Weights of a small GPT-style language model, trained from scratch on English Wikipedia.
Architecture: RMSNorm before each block, rotary positions, biases on query, key and value.
Each number is 500 + 50 x the weight over the matrix's rms, rounded and kept within 0 to 999. Layers, rows and columns count from 0. Numbers have three digits each.

# layer 5 attention key, 128x128, rms 0.118, rows 82-127, columns 0-127
503543503510554525445490624510451513480531519462563602504591507523426460473467457460510437462492514531567512506473461500457459548428521606471503551440494555531459493509532501500418495605458535519516532506525468494480444560415522488497460503507468548500452484494521416516518539584517508513497489500558492508563470489541456476475519471534513532475488480464596495504526447409470547481524
520536530423512521384466502512496417488497524537518487546489494600577607444517543476431467448509590502513480526578533463515547388517381454517507433537448468455490495558498505509401487438563372446513552509480540545587525439478398409502506541441493497485551434497441562508485478566402496499472567523473451524538488557574504479547562435459500559509561598533493447510526519507497551530573
464435480598489457597480408522516432537551463403356407561430469529600520595612581512594557534518486489381427583583543499567572518592488433562539470621436410371626444455448513550484569469599458441495498534503510510477512375598441495471604486495555485565594458425548574497535456437483447601560513488468449482462482557450479506543406539502537475511475506491457458536511503503496515524510
536463511564419601470339489549445496413464499491493422504472558499474614499524576563536352556526472601536445469480457585485395460626436611540447450527535513490512543625547535462536484519425456531555467386537473476495480497502477406493526516496489461527423473567549410603577564419586393517453352440446427510413491484544472488428463575549443514483554559407473450470468496552529678560525
544491497447466520476443477431538423456556491495436450527470485535478573505461482444469571521493515498517562524548516477551465478587461449515473503517550444528514491599539470432544556438519460398566558558568524524555523489571483428560473573466486474523576413566478536565517469546513456500522444519458492536476522456448497576540487464516490564441507621520402409475511510507457619472572
477556484458541445542553514429570535509485504554453566501449490492515491519421528470537548569497487455445605493506498410540569444576543488502501425510513413554526531494480501492576515498517533507499409528486539507539485473492532526507551499469488475443509527485433527480485454476496492486465529561511501512430501432480522503563467438436538455505488444530499503492561449526499546443462
500468582427528540484496585420487477449504499446513485516602530490385467488480485384476485531539443473560512542483470496441430525491538499463450584507461543497535510516540476519504510529469536531520596520490484491453500517508502385576456504535493470518515502567541533502484478575472545454503482435551599581549447456554465511523546535526491550444483554496495507516513480414447560522522
496544558441529525324515452472590497528471561505538414560339436595578530539544590515482486487541554519461534601531474490544533379554513404594456332559433427505488552479466541529536419447594472424595371567539569497505578498518393498538550509479472492529548513434432529478493472550452493436467610527374474444485529565473466465549619444499529589547459526585490431578471459601505555469538
436566439507532417542570552530438625517513447567546554532595510422542326477447542509567600488415512507488549487414494499505570540392543565473474525399503571538489571495437461527506498538553551532454406459427418501469516507452528577449453391473483511439493545444489479380478502502418565468461586473518518506569451582472555487444475497486505438486483308505632560521479453438554441452348
440477562539534511523502503524517496500518476491517534524498504460429515481555428486543461490531458513512400535459498536462476579444515488505514549474471588481492456481480520571480493602465542482492537445480481444469497516515554443466458463574499521515496485537539487526531483517537523488564523500475575459567480522520462420407511551562515560521429462446499541542446524483507417568492
506494544470530450496565559529487517538509474461545578460584527472399475482501429420525520468494481465508485525447495526451496563428525522441473569484467622544495468499523504551495440563441552517479553499485461467465495566512536455507447469546488516490482536519550509490455499550492550518514500493522557528607525509540487475496501516528490524517441502499553549494462458446508471546481
548472515454556511513504571386574491413367580454424480531386501525478573623424584445501544474623512467444599551592514464489479615553506446542528517546487443511583529511551500524521506374524631464574570573601521468545598458520480462522486585534477487534608567506453541525520517522517533540470465501533487540486491487486507473653521445501592615516411542572415416528651464519443630504472
537513436447412480439348560510443528460449560522518471513483413567591455498504553572478453480453571562558618484526445481489410488493484534537426489484552401495408559479503483470497464471567528441607439438493575521496431503536448544510459455490475551488465401470458381458492471468463416414527501433456462463495602486521517479568534588553412479506482513517518473483439445506527522479496
521452469525523477514559559600471531459475477468536623437605521528488513531474511498522553382482554567531529479507505554419501597407521596497494561440461560502511503549501479587361434434517513497491540394530434530467488524490542467438516493509499519474418535512541480529511518564481577562451546486588498556561437443525470467428459529544413439578417433460560495487502454414540469518495
516492443497458513480475509477472511389470529523491513518487456518586493538488585525485552504443620452520579471505493484481450469507500510507511491481567396509459611554500434432494542414520528451562489511470528537511496478509477507495492504475483531519452481469470494490540458534485470453490502435519452535482476473498501579523469508466484468471490517514488517474515484488501548451485
478516480570584539540509524519481534496544437483537549497609524483414412480511461461517524454467506563506470455443511538477528621413526557395531574488468599487497439489484476534456578574439570493428547508520484502379402485496577478483497455510495497490401499532548496513516501587492547500545475510504503523579451474496462470450396602556490443472429462450564482539545515377470481383464
544512542499458470449543437457530556524475543517492408500439438477508544458517508553460533506487472476414569516482462490589532388549477464456493492481570437579519534499494545478590425397540496507455524623520510514530604453509405510516483562456415422488557502465406532471502495490494444454482507512434490479439573529501568527650540440431574536470520618619456449454494483566485530486518
489517484448448494522478455455491482450498509566442458509470489526595515505488532504481509534514509495468554507520458454548518442563441479500513450516504415488480542517501447400527567462587465503584440551523517520579491469481480544504525497467519496513550501468447493494496496510503477468477493515515476524449535485499541554555488440440529496497598531554475484519517502545484536492504
494439466500566522562410459540492542449485477575474495522421444509520482497582530576574461527458475495480423455566600500476440559427530505531557460401533461453434532461467502507511589568481560562602481395443501533482365509572566496472531445505526622532470457456605419480493479488529434524572524491551458399483479461485459446447413570587526441537480364459508579543444512485451477456487
511464513565546542474537561568486472482462460454608559394555545531429523562498457514565471439483534576555474515481537558407491557429531577435492564474439584498541431553543547603369466526468546512427510451539427466463490526485575430490529497576448531545443498475537478563526527551526544559461498501509507537555482446504410455410489534546452454540423456424581482513463545433519484432518
392545475565512540560427543517443472493635457461482552553555543433440337399459452428531563476495502477534450482516444560464565559431503542520532475567500680446566448422551460509439549631454488513403520416502531494470458553464560415484478509508595497556476452611572476501413486558464536503491407457582534489637440542576462478389435510483498475478530344465534616574466540454594482609442
508451515528483481468529502547482489535442492459542536475550494481441505456514450488493461460476490578534489477449562556470456572454531535508463548459470603509504484487462506531489376528481568489471491460529495439418511549498537512494467488538479488456509482524520461526501530496510509487474540472480492508541529528496470467469502588580450502534380453480589496476402523502521418469491
554530481495479555512494484405504475493549446513478437558521523518516477513517508437443536503490507478538478470574428461531513466557506455528465448557554463456526528489550448428516530529532467478557496554469522503529504517437493473494513450475493497483495476544512545483496440509434469444481486524492503535548470447530535564560525521486522513407586539516477489516538463492472562545467
454454447538366557465492415552416482548579483436464514554587493531473500426581461588487422492439543551505359374449565580522471449488506505503546512500534643395447525476461444505441503592408524435468515402466517546398412530574517492478518551487521456467435530552564603521487561482513401489588448453444324504527464526496431535427469540516392396548427483459563503494411540562550436456516
554596468442542525539529518532457453599579528521552612515502469459515444532416475518514558408448497448533483475525548536481446649384514514548445533429506489497440440465521442486493482526504550469484538499533568436536529545408575554476448508480565577557525430561546386491455465566439565551498531494534561463629348505533512437421463532541526472486600366464524646502539521364574467534429
495403530575487487511557474594464472532441511465518495470573527508466544517508514513534444490513476546482462518502595498457483537474498527536530526479473579490481487521500563575455431465471547512450524420493458486484475486529514485479516502538457505488475551465530508523492563461484488535485478500540460559444475480510446474447470524520448484540428485460545518529440547503536450512512
559546511473599493532549574557523523543506506497526619444576573516466484531464556443561524353542509547489453503556480514480544506435536482517440492501466530494498393404510527567377506486427480522419567487587496485489541533404505463458561463491530522479416490570473461522433561500475574532408513567546552446629404514534486383500489524474552565519539462548517457540548533448523481575435
464513556453412429535587510465532470562452549472526567487536521449459455445432504501486516483570487418452529496439446505543545539458546457527504521533463492530441522393428459510603440485455592500513518525433603429412569542459523573493437460459566412430535550497472473396483528422503555425488578531511604427524522538529596476493574573386602615511506483542456597450530512576570374452411
505461521516504538598557509615473441436542417445442535486493536420483507545493464506495512516518445473510491496559425469507516621399564517392488468598504461511424518495556501540475607452478552471447550538408534465490475549591557392508487477505616524537444390540642551486473504577575499513582428344467585443571431461535497573448365529538552486408582528466444511574502449420550468494430
466542471529660487531456551540596539593493454524434559542441494492454436551504474447604467438594535538425446407523642455520554510502501463515532439520470552529492346477400596502491517634493577563499384434461496479510519442483536459478576419526498528464518506546485432542507498419533481559456485640525468460437534487477478425569427461552493503533400375502557502555445570540468462546514
524405585557481548564575423447479474470490429470466383418567519539389623479529472496523475459573437504422441504566508443489501498486446493547553540533491476484478528583591574561387586432415465543510563559566474558527404495487425508452536586461520577508462518460582654498525531547478471498502472547623486543539360447533498502430453497453533581573536597530446416569551483549408520538558
512480548549497498494591471487459437485533573514518503557532547496543523505562527425444517603411488452520356508559584422491554514482594519487312503508491528444483528514453474516530445600388554370578456452392515594486412551537538549596529467528477508486534506503505642471584439471363503405440623471417501490570528409461509601551566513418514559514392542508508481512501418501417439524534
452512490521554506488467565454608560492502453520452404625464488477513383487422481521515474543564549502465462515509392501530541519524451443513497486579496472515475505483479526541622491627493569536430535546431553506432518487596512502534491405521467455495515518485550470435555432495578537432587450462481558470464649502527523494550562577508520574397489490486425404494471434539433503521471
535444553450347485449667464493397453472423541567520539485546489509542568473596514536447491510422463479501605499404496507513507410497455541570447575392502504539477586491483485492533356444528496463506416556397468574442509516505425572528460565465439463388500600433430499437519523443485434482527600470479484553509528443493524586477608444467464494595407521508480444444470401604536404432514
530523437480584476499480591604437483487469497454498577464546509549475473560489552488551546467481492538505596490520537439441538531446520516442496472524426529471566499536469523539407435434565550521438496453569430558548523435506522511463527508556465440491467478505496456528444563532476548597391482496549465568456524519508480404476494542497418447557407474550602514528474531484496510538428
457553545518377559518576468456464529574525460504499466474522551430500554464565422526432469547519481460474407468454442525571500503544486506507556554406531440519407469486516494435550561525462502521438567555432515433424506528464537481494497516474526483482525504534529542437497550444521573441572537527563489486505479532486548555512534463428517537497549490483374538498490588546622405525489
568503510495550503552525413442558636525561519567494507500521495468498404541604538524427564549471440401396424537582568506474575477465598415544495479472585427552482550451474502480469642511442466645472580498538508588590424526441536518538466559494476550522391485522557589399505467514483485494471485474589484475526377367474576569546392396468616436501623554496446497523608482437424515507475
496531589518513489500532559543530458534495522423580531468512496508450504494492443487549477457497498527476522540507420558487548583432561534486447529540469525516483517436560486591491505483434464470491545512536535461390503589534514473498507460549563485501471466538465510464483476503490521527533439462442580472597472498551470451460490653521498527500508564486533516494503501450604484457483
486442490510487467573447475526515434478536514490469615526538528416493485498425464542476521565568521409500531440457416483506549601526494479482500570560546541485501451442469457486568575568486469516495587418454535543441544529550555523563438417510543426538534502567469473440466477438562519475451503411457559512450524530453506568519461490426527482434514442478421572367563461476575402484419
545554515415614555486513617505553510567469606598607544510429418521550392513449504523469501542440439461496657510541527430470417515462514514486397551454570470514467558488392516515552447437564569438592484537501468522527546424492474569533435508431432572488556478447407435418508416510464478466504556415472572496491528479452523459608608521525532571542523563540535479459539455400401508378487
528562426418389466463578542500517524541483513529593578475526343514544405522470574563460559444386507475528675489454528484520483441454457554479468550403582530610523567466444476471545426421627515498464474581485432484581581469454446639551409567415442572417523480452404461515477442528421467446530535502465465510532621571473529468651599471536451515542533492569552473430491497475457464367516
502538468428451506480520524444545481547488516558483530526506446509561404449476490486443560520515509420541532461512454479562510468501480517492491501511584508532537513511457471442557474492494520531455500522481557522538606499409467613554455584452421541457555559475482501487491464495487498418505625503480455451473584513455561520542600369459553486552516467561515492417531411564449468545522
477384420584495500574384372562555582445502514511429604540462518475524471518496530589497551532589580483481494415512612550506497574545508421575637532416549497515552531565504479479530644533527479590423557408544503470480501562581615485528460485531511398565463506557524475526527524487608511517494467504536445489407423502477498540478409450502538433403537336441418583414572566486517442485463
416601490517575469519605491553432488602638531528588640507545538406576402484585426464555508491480490508526421549459566499484572485491579407427436422492419515526463375335495492495467542603496427457501374450539518476529419575464561437481569478472461551535477469529499448422472455462420490553518494612416534428594513499491501463513440467527471396511547505505583574556505595439528492423484
541487541598437437488559475510439464555509505457579471469527549499525526457442513502520510438446455498447411553500435544500558467483541482522446435558449521595402514439570522596511420485472393458456484540473583494415531604499454472502443496492545447476458466505517535452594533504520539469509436475419633499578487487560522459421499611491532552430542530540496491574456454548626443512494
475528489489601488528487631602480496484509489472505589478523451523489416554500442469589566484485568484552635552550545533494589532408535529473502458519501524502518529466499508572400497511535509456479484521526557497520470540481533523504504514584467577525442468461506456478454480563491480588536487508440512552544466485490400461458469491496468392510525478457566521508540500466543517475457
# layer 5 attention query, 128x128, rms 0.118, rows 83-127, columns 0-127
474499458466436419552522501434604612456443520471531535503581506519511485581439438512400455579572496503458511508446466469449460527554573495513493542554496479545528508458474529490572432510390533510526510533490568507425435493553523557537505489505562440464487522562434477542567549476532600436458499578476495605433605474450540548506499473503458511565456419540454464490589507493435417500473
552411505566552645519482612458433386463450500502536469501429586468382607542499507562498457517534427525536487512423544479471426608574530549499426431423463542524597496609523583581531570481576550568483486551573498454491497491472483515530538489569505416549475501413449540482623528527473570609444482539543508485351534448450446493384491485598572523427470560416468486446641523466441499428632
470512485516567619438512525565460435521386531532531454494457538416483528455477419484544486495570501549453372644484565548519436563566524502486455494510358483439534415580513481538512452447504551419609404530556489521571457522453598433478481462382617542489539467494583401496485426615549523466566565503449576610472555540497492500387496470470513465462476572461492408479498496610464624552438
508416446495429434543495550433564498460434467467492569478496524567486479559498408481400505587576354462414529439489444468547459557581504496493468546555494488545590560496465508502578533452408562473473552505466512457420498505464477474591466555576531420466487540555469529605511567450529455414509432527507502490415516476521563500503507438465526507494478472519458476513573472506426451474512
576478530496472524526473510457492400500530521462524482456479425499510507454423455531467425448489505498478522659470558478557515444482487520470550433485487356518532517462526602548499481417554540437484488506659407442489505486495434545472546473514534526491548447387516555575523493553404501542514455495454557524480506435497458523560504547566497494498539511579470502452575510418448498566538
465501535509477405451508495543559639557526454463455509615513552505530480578627485394431510539482408503418547457505486522574528574493543423518496462597532544435452553472443484433553533543484444412510489484286583583509533472457501469563463565540457537520435546611627415463412465417555373437554471498450376542561474479588559431510480436455524525463511524492500579589414376609486500495539
548520511450521473512540542504547555383541549469490455507606502510594535553389453510472481511536554530482451570467480521465534465488598498537537536510486501564558502462456561479494489518504502490535535470517468437489453520535526547430491477440574504527507410409474389571603530509537608475524512592405472580495561360394445523512519504463512565521518506538481390448620527465485456516569
501595556579445464514523416558436422503568469511558428495512428477574400467528547494476426415458565476516518612477594514552581435444456471478539494461542480446520506513543538537447517539574431445459496473489488487531556550554453500458492503476436542562532454473516528455493494532420427518507415442500485510599450498562475510565502557547466527459562506487487531542456543482510525560501
475535500484539542442528424533486530537589523527522527619451560549509496487559543424534525458488509473509536406477448521504493493427464417627509517451529603450466452489459436432431558634499377562531572473328547564584556516436504507534520510565422492567418519560541464398454521477565416534491494460585513426542454573567484438411509547410595580352532501411527538550409432562576521461490
454572510445462459480481447538502513625564516491476559569487527517548432500507524438467504452465493485463539463510453509575504507459467442504510517530561607455425490434523389445499519558472420492459550431376505565548553563495490482486446571535492513529490580635558500457434495447525345460576451411569459467586404544636565468475488500412513511444503489522514609564397431544513529551390
503444471511517441538511608559540597508491475431485559489488459553495551550550463484403550548455419494451563426561483437526580605505538500551460551530507537515579518494430535526528520459535560489406529465489475496502549483543491482567555524593532518500410541523535510555492634476554472473511486538501424493427475475511571453531512485514464541549431398503532524485498467485463434463529
441543604590585564402452472490461413473477505543493368549408446413522549433472518537547447486469536458541476592501541542557520467551417548466464439501424469476480490540482595525528512523586604351629368527529485499460397424557456557432569447323419476415641405317460441454487473602365599519514522498269576567453521499443439591522467554565462460577495513446454452429503534534493523490551
474544582528492515450506504609429491513511460526479509507424513449499469439541553482480464446490532534533517514438563521529485475447533511415497521466544464477433478496543432537510472480517528432542452431510479543491481517561498481453542400469444486534525542504552496450438534537465480489525460431510586466526473572574484480528489579568456488490468488499498521572448519496535518533407
455482558618565502455478491564479428472460470464480433506442451476490554419482550564501444524448502486531503599535553504530496554546460588412426482549442426533544541582453536577529498464480631337542439525599493480461418486662551479497586392431450531440563534373466563485489561564428613540433541518377569502453529552435470587537486507629402486593443502422466491414482506523494422456534
458547512510517518467544500479456433566566482485523496549445455525489456503544582481532474461454541463540539509541541458597477406473479457449482501460546478487467556518518510555504479468552412512536492478485529515504546517527462408504530489457447485561506447544510523500443526481431444527526433449523553492542451541568465526579474513504481437405505545485477573511511521547532562476545
501466418424442463563444561493609586491486547450466574465569517538532482557456419463471532530541495538497494456504507529427465564534527509543523524544559548557542534491501470489509446452410548579445593513507453502499539548522545497536447612503524516512429515533489452528510489466593496464538502490519396467463536475483531521526514445404458491564513500531548536493474485478463467493453
503397517503489480582497499477518482487427513468511482436478492538485587499440411527485473536543505486511496517480475455446538497555498575511453474545468477518549522530485562520550484459486559449510507554563500426395495447556467533539502503521468428432559506400408547594618540527473556485416558595440518528371538479428498533479501545528496489655433503445444445402518564469436396473601
561573514574583536433529494463459401501553461533508410568461438477451564322526570605537467451446505558574481583494468498479465479492500527468461468394463532488461497479431554562506608571572489435570449447505474434482510459493463563470601435516374495502536349353476481475511593536364508581480507534451609504483496538466409480411482604639501496474516479468538524456513527515540548484648
507555563534568620375449417544414464548560470552475414599408516506480504491528575470555450442488551531553466542498536555560487466394469450437465434470541528402399491494510483502480499529574429429580459435467480570556474481473481498445553442477431520566514462497569413452429491550442458528523510432503575476572431578565430453464435565532541509461487552463526537547479472503529601491500
491471563498517578538510425528421404554505433484497426551534501429473443505580585523520471509525502447485473586450533518560499467491480429469495478539434479441435507469466499593499522474563440481513522531457470479529508443481508517480471478482494422525591511524512495464476508501462488566506542478475571505516446506552497527561480563548530459452467607476430511558455541512450513534516
453579466543500511430459389515478475534584527557464471622522513421604383447488514525518565388453504521559385495504515609509519483423447463553527490515544680448502496460556389479434555565498431509467487473405499532561498459481540481477452553416552566540469425525572371505413430460485408521619459383570461471628420540544445471468515481456573478415556439498457574617461423544543627523408
451476497491483493554528502482570494463398570456529508511449522497470501569489471519457500528516478471447570502495557470510547476507423479477442510570443466561542522527458523489555493464420510476519477571489555557480484457570521519566494495525514457417517648557446592515542473486495510432416545491515477530462529477502570518547552449491495477507464565483475487469502543558463461408542
439441430472501613514536381455469414415474469597473423571572513448485511456523530585592463505469545548592395544482519520461417451498450514509524482535369581537439519535476458554496581481542546538607519554530556398458360423480523485455456493352602501517515518509353434459603512480505602625553540499524582501482516509433409585475506422584437432462422525485429411564523553517522515383488
466540590535506552503582447445402456571523437483496471530469494463541499415485534514482498497475605462497561519479499472513564454445524491439504527459492449457459456447552540563543506563511474385487459494478508463459538462475515543434519417521405517505556498430546577450409506590348527517462455436486454527493460548509542480579512580566498431523494490434475498474501516493589527511521
564517471503493607457447492536498496445536466528453497544468553400459539399514517565568502461473492542521397523478496589473478444428526496500488453468496640484462491514494430428480548520613448520497486519515488488525483504436495589495539461446534516545483482469529485466527480446540489560568527421547555425526467566532425463412443484596502561456522424489474610559484480448475520445472
462546577451575604503528567504459497618512461464540481491424508474543493492495456445440504460521553465483553538465538509540515399477569484431476471476482425444471465480572547595479466398513433484456490503525508552465463480488477481450531420468476403573485526497496538470382462602439477511448449475586493559594453426600518493696531537483511419499485536571458415562478493477491541503409
446587429475463409568479551500516496558548484464509535419663472476607468528483431505499549479453544423480558455518451491505552457468540523537579508551493455498499428495538445562338503485473416518383613501467516494524560519503523459435429535483560582484429485560538515521434378497565444495591473453595425456583484469530463495537522414388517438476547438561488466574447465535507459583460
404498527507465469486438510477435467523456411462515517485451524486489506484604570536503500520460576530593638469491499468475495448557465467471455453514482415441425474529464538536440492486488456451407549498418603538495595550544491463502610430502429438446539473561465601426393524499462500579418554464503575424479472626548478563451495473518508477441527570497492531510438502522573531550505
607488415486491582553539503461504425495539598539531455514451487511475493440473522601456561438501358505485449515553514468522518448413534343519609502447487503495589497385450512544509584470568496594407543544592361439524521546494429508484544499551531404613422432452480533597495520414517410454514469528613610461484516435497536452533552533453565553398596488596363544512526535367472524449505
540427572464559534474513638494595554481434536473492619486377562540404618512449462453548487449480557656518634374480471477461382424490517616499338511500495563569463507480488471456499523449551501467443414504463579475440459502500459523551536484535514513522531566432482496520562630491486430551507538479502535437452485484610451492496475472567441526511449443527520522527595488604521450394513
392507463526532401575587413457507537420522526569479489552590493500523506409460551540521502556449468477415537572491467518513504405515429473490449474478514519500506554505444436439465505622335497455497432484418508542384356505601564450476433460484591533446470557611398586352573442506500562460445498482543502460584451455505611513429469403497483515424546492504578489489491405483519443420507
433471356489447435518502573506508545483495564510501456475494464476478425559526551539438586554438445459476513491543528507571525481572538482579553478591570447547617556569360481486432561474507431616391570491463516486562606593530511447533461507495546555564453468594573535495465498395565431410495516428565520416519509459505530540513462414432532517393583533558482516534535549545477532596538
433461512504428418545498461503520484410505555512439498511668577495543476395500416516563482500528524510538516495495465593432494491497524612623520502526556574546429532524547474440453475490446605366598412514516459476412415506546506523407513601333586609353529582471478462508563445505509539501614504449522482499568494516453424590456513427573453542627486457486474464510568502454488409426455
540524579471576549490471463515484485556503454530497425511460486422473440445532545579524438509485479513481425583505603523516532497445542479417477416485444509385453489468548539559546498521603524473518467447551452505518450429500434571503543473525457444503540474511496514507508447493437495544521561487454513567472456503515509465564464584601471491540474493549470546521453513417470485535476
454489390473410474537486519428505503559495481415486548444588555551497507574470426463452524525513579480526539394443433507447516503486526528549606518515479479545502469554545453448408523455426471560456533608459564485525531518492529460506448519498512502508437552564488561495459491516582503549495520501687455447549483557493478552524562464456474447489473468484439452534465459528509452481480
520603422531541454476448558502590600536495468505583662433537496595422478426485561503551497520492542601462556500426448428450476429490499495482482555523561453583423508486528467500462443554428539539458445406520451499412456601516479482448604476607484486520417544548447578419450640511586484549462461524487430490541472491507516467489510520517354495539482495494627507457387496511509539536511
474530569457558462438520493484405412545537468470520418512476492468548469492513507458548472467476534458552576557512474466574450442523498502511481447483470451508429470512560524556501465517582431449573521497439552515505537508482548440438463473426449496464554437511507484478390416550438490559557468411475509521554500473562496499535485516528507435414522565526499502536454489576487541514537
458552453512480435536513449508435486506539437557550559414636421496527457492548524519509539589502524458502533512512499517481488518557453439506524517505488429443480464542561457562409528535484446518485611478516479530520506521447500452481467524527563526471418462638518565439435447518581474452507477501568505473545477561505451462473529466494514474469510410415533457583416517503554494572461
544599539559542408396581508434538551472604495512439498521543428506613419414421563432530492462426416470444491524528534477502517487518628513547498475446627478535531539393500541519517437603489535448520440393476522570474502491499487463483511528474396575487431336547532433475411507513407495411546363542395411575485487468457537485517432521523502501542580382510591580488494467474524498509548
508621534525530461450485432465524541455559540497421423564591425494590433493445512447578480471490532509510426514604469605471486482523489421533609539564554530491496571430573518490510367492512592448518444386564434553506510473543476546452435576437474629465498425461516378585412534506437568456649413544408419578540506478416484472593443544549471427668513439537503540472494510421523490529399
452486423491476470566533491540593561447547543516507537492618480560556444523467488456519525532565442493452418434511457545508523539501530453545637553537564480520508480425500486476454489494474549588430535424498456548480448468524455487443456514490548613470432517585557440559536549455595535374565504539517466497522430482471486468502473503481474424602505421517559436474545499440580469526440
480597334576446507515463491580442461536512455525578598421581423514432535440571559538456540562502477564535508516502492554453502538493452455504570584474467425468455462613463467586413535495551423513492615487541379451533531594463522511472514424594544513615396434517586528484466566498622495557476466517562523420465544636435444407472538553562485521477465441399545461556392559503529576541466
508481521413509523514482365417478423462595453427558480506567547522502475486458532517548468469578557412425523592470491383486451370432490470472517514418479447449497584431548504531508488541407452574603470515514499415425489423480515502425449507517418323500522506494380565448464481562399549517377445597545467560570460499451518556553529553418519434465529603553497485391449498402444526507582
462483544412455502487510523488503473414500551516473465452532564487551465437503416417522526509514659459531553541479412491510516402521490538529426488514457456492481485546545502483493430507562430465525463555437524523505523526532570517472440508402507503460650492452480495460436391568495567569491550355393462547574485447528519533567558415433513525428537631572512505523537412525432549534421
538484591504599486465513417535411436510559446516506413505449466515489488467559603523591444463516473516501511564477538480564498489501542442426489466445506414465403527466487556555528515535582484424585478414492451493496519470509447548424580455504435497477506439484492514480499562468438516553464523531423565565542488562497495476533462586613472479541526546437544517454511570481538522552563
# layer 5 attention value, 128x128, rms 0.075, rows 64-72, columns 0-127
592491453537467565424434502497521462503434480474540447451408514475455562577534556561440425489464490558615410473475442554399462428527508477464439437492538474525536450535505594454477424486565528508563482448509586442504505567449469461557446506484402508562433436456475426606536547565481527491464501513503466531490555473539450516498574406504435537495498545483459539535433462519533487520609
514562524476547424486561457466438464529472523448400524422522611466466474605529497428548513482573467507463519449519656460551576546515417514394524454444453558535489571522514522605484457507506507473334499409441473527595557487489472456427521447433519512450493532452478516543509480379483460570462526551547472503448476434516486562503528438505606442476449477566610470467495386428519581530461
557407494555521551571478512442437492514505517478483413534641434583494511545483439399525532475431449538524480579520548525441466515479536532600441392595494480557497508453502472579554561512481511514603523496531524566423449473593533499531414506471541428580499508565539494443497435512536438513509502499428525541545409476453494561486489530508474541553526465519451554432528516505492519570347
473429455447514460584491494393582470409512392463509478507527522485476410526521481488503519487478557386419518503473506484468622490482455529441507534525534517435509479560441532433501558563476431489508688447459554568451478434557585503443546419450468526527498596440552457476485552488499569488562612470487627565507507490508469523509460471524514344493446505478460414554488489438350487498456
468488568504508493481488436491516507578532464509555552434488405524506528597484528503441547483412475451506520439520485474501562524525541578504491445421472489467533503551467517454449473428479564446535520555481576489551509490575478522507557488468489565493529487527421569440536439470477519493496521529507449408514448536543494529490579435528530483432472488521607519517407521563557552457520
436536523414459418542562475463491580452575472459489467479472559451505492516381577438509531519531474407410533530470505460536389553498474479466548500547579517424419507499501492490442477460497497624510554532563333435508539456510435558471512585516592472521455423529465563475440477464569592475422524455547498584458458466552552553528428553567453463548589517526519447527547620458515550433463
430552391489500466441530453553595561470506470515512474491464504479499400433432484618534456475501509539438550443368544545507506399499528423566581588418512512554485479484531540471520479414460443455586505510487448535481638439561555499406403463483500491472560546472364512449433450496502544477455526556437480537507526539517488494561512430535453369479427423511597459553511550484532503455510
579606497546452536402553570509412498634551437519591482473439456599582525478439478505539445453397489492580480456507417504499489445521449423464556389530471505543498400517513514522420520476522497496537438564541509570530459543456482567501552539567444514465493411495501460454548511536456388483435403521515422531502541408530464448483507447503443461541545454546481465507502470559610491554595
393452584472492439608534501522510477415504439452513581450551533517520489543461485506492607518545470445366540456647600409483585506522497583440466436530519517453484558475459474484490522484546485526498568518494472439503526466558460513482522518482462427578500376450470494619482498467510539573541495517460524536504460462513516511431501457526571403478642440512496473535517549532499511428573
# layer 5 attention output (transposed), 128x128, rms 0.105, rows 64-72, columns 0-127
482478400479446381576580565569483543492564492535594510426553460537583418516526411511408553528512534494471556527510518451485568436632490488466452545574508428518518493445565449563413482557423509513441487588545481476477562452563552503515481527555525561440484492635493567443446511461435486480469497415492449525576553522503593519625522476462475415455446399505562455448464474514468420536495
504566494504574435546446598481491448569499451535550535514544467545473529411426488513547469527510472439491501476522515528488427535430516614635521425448555366571485546560481492305387598473518506504498496591464516459512470531401577460485463419472530476453515517557482439517530526471617599465522527527422399540530497554412467460515481547504479491453562585472490511480487510520474531517494
528570491493497462455498492444529531453534513439517479571517510552463503492416455494453506487512557525537466466463481490445484549402454444449502515486494616439516481487484486571560471441457564467542486472572468459498464472484458566503558591524449504456383503427461498513541520491444516498499517570603449544404523463439499423506526544559534465571421462476485439489542493452487535461637
514482548534535523508466437518456559565587553475458432491465496525537634485519509461458512415523479518465468539486346459512430481445505478447453482549422606534542594467553475506456478463513490531474565557501460445488493472445502509482492472469501385467434607507375509488450481465511496484406425529376409455471405410542512585518449522530496572517466474464412442520434463442563548448573
495458465474543405559492503503481479514540565485463564475513434443580528445440483508471507572533493475436444509548437564540532463496554592496526531483547464522407532518451518551524474553539432554413519433433533456478479492436522453458469503473526494473518487464552592511512578472505462484460474498507499512495552452510461467560429526494547500486549512512454500500540505476456491521441
466521495537536502505448467546605428413460481484477472552509518523575505524534479498563471520471446497472462487534462494525470515419519520496501497496461451423491513557360337447505540493594528422598488561482614579529525425529504474445428447523462560485476500492501508502534448499549490496553511527433622449589460518432471566415542505481575494429451553472419539537536491527551424472409
433493458495498539483537490478536543501581424516472546490505533530450534579612516448493489452526460443538527455461505516474521417559511626428452376547486537477423511578513459535427494524549448579525511541424605462547468439466478452517548434492544472529419479505522594507498550483446483556502498444479490414455438599527458571507527425457534490528531561478421621511496500465486481421448
445386438480390369642465437530442488448505500511501506455543458483570443536550485559393524559506547459539499573476544496433525504492558547474529655463515439433445455483554472531474421587507498416428485523513504503443528484495487449454498464433609572505449428636627515547470451526491463507550579449554512442643520496509439532520447440437528481492438477477496575570483558552498431525439
480452585486557451513454500547509386485459514478471446508497452590552493451457474471539445379516562476504505467483485633504459457427578509567532453532498499572541560618462486450456480521519522427455604434495619520539462548496516499495454388437471573506506495481491612449470447478508493470500495470473479446518517454402478575495494453470485488401506472512470433513503476526461513413476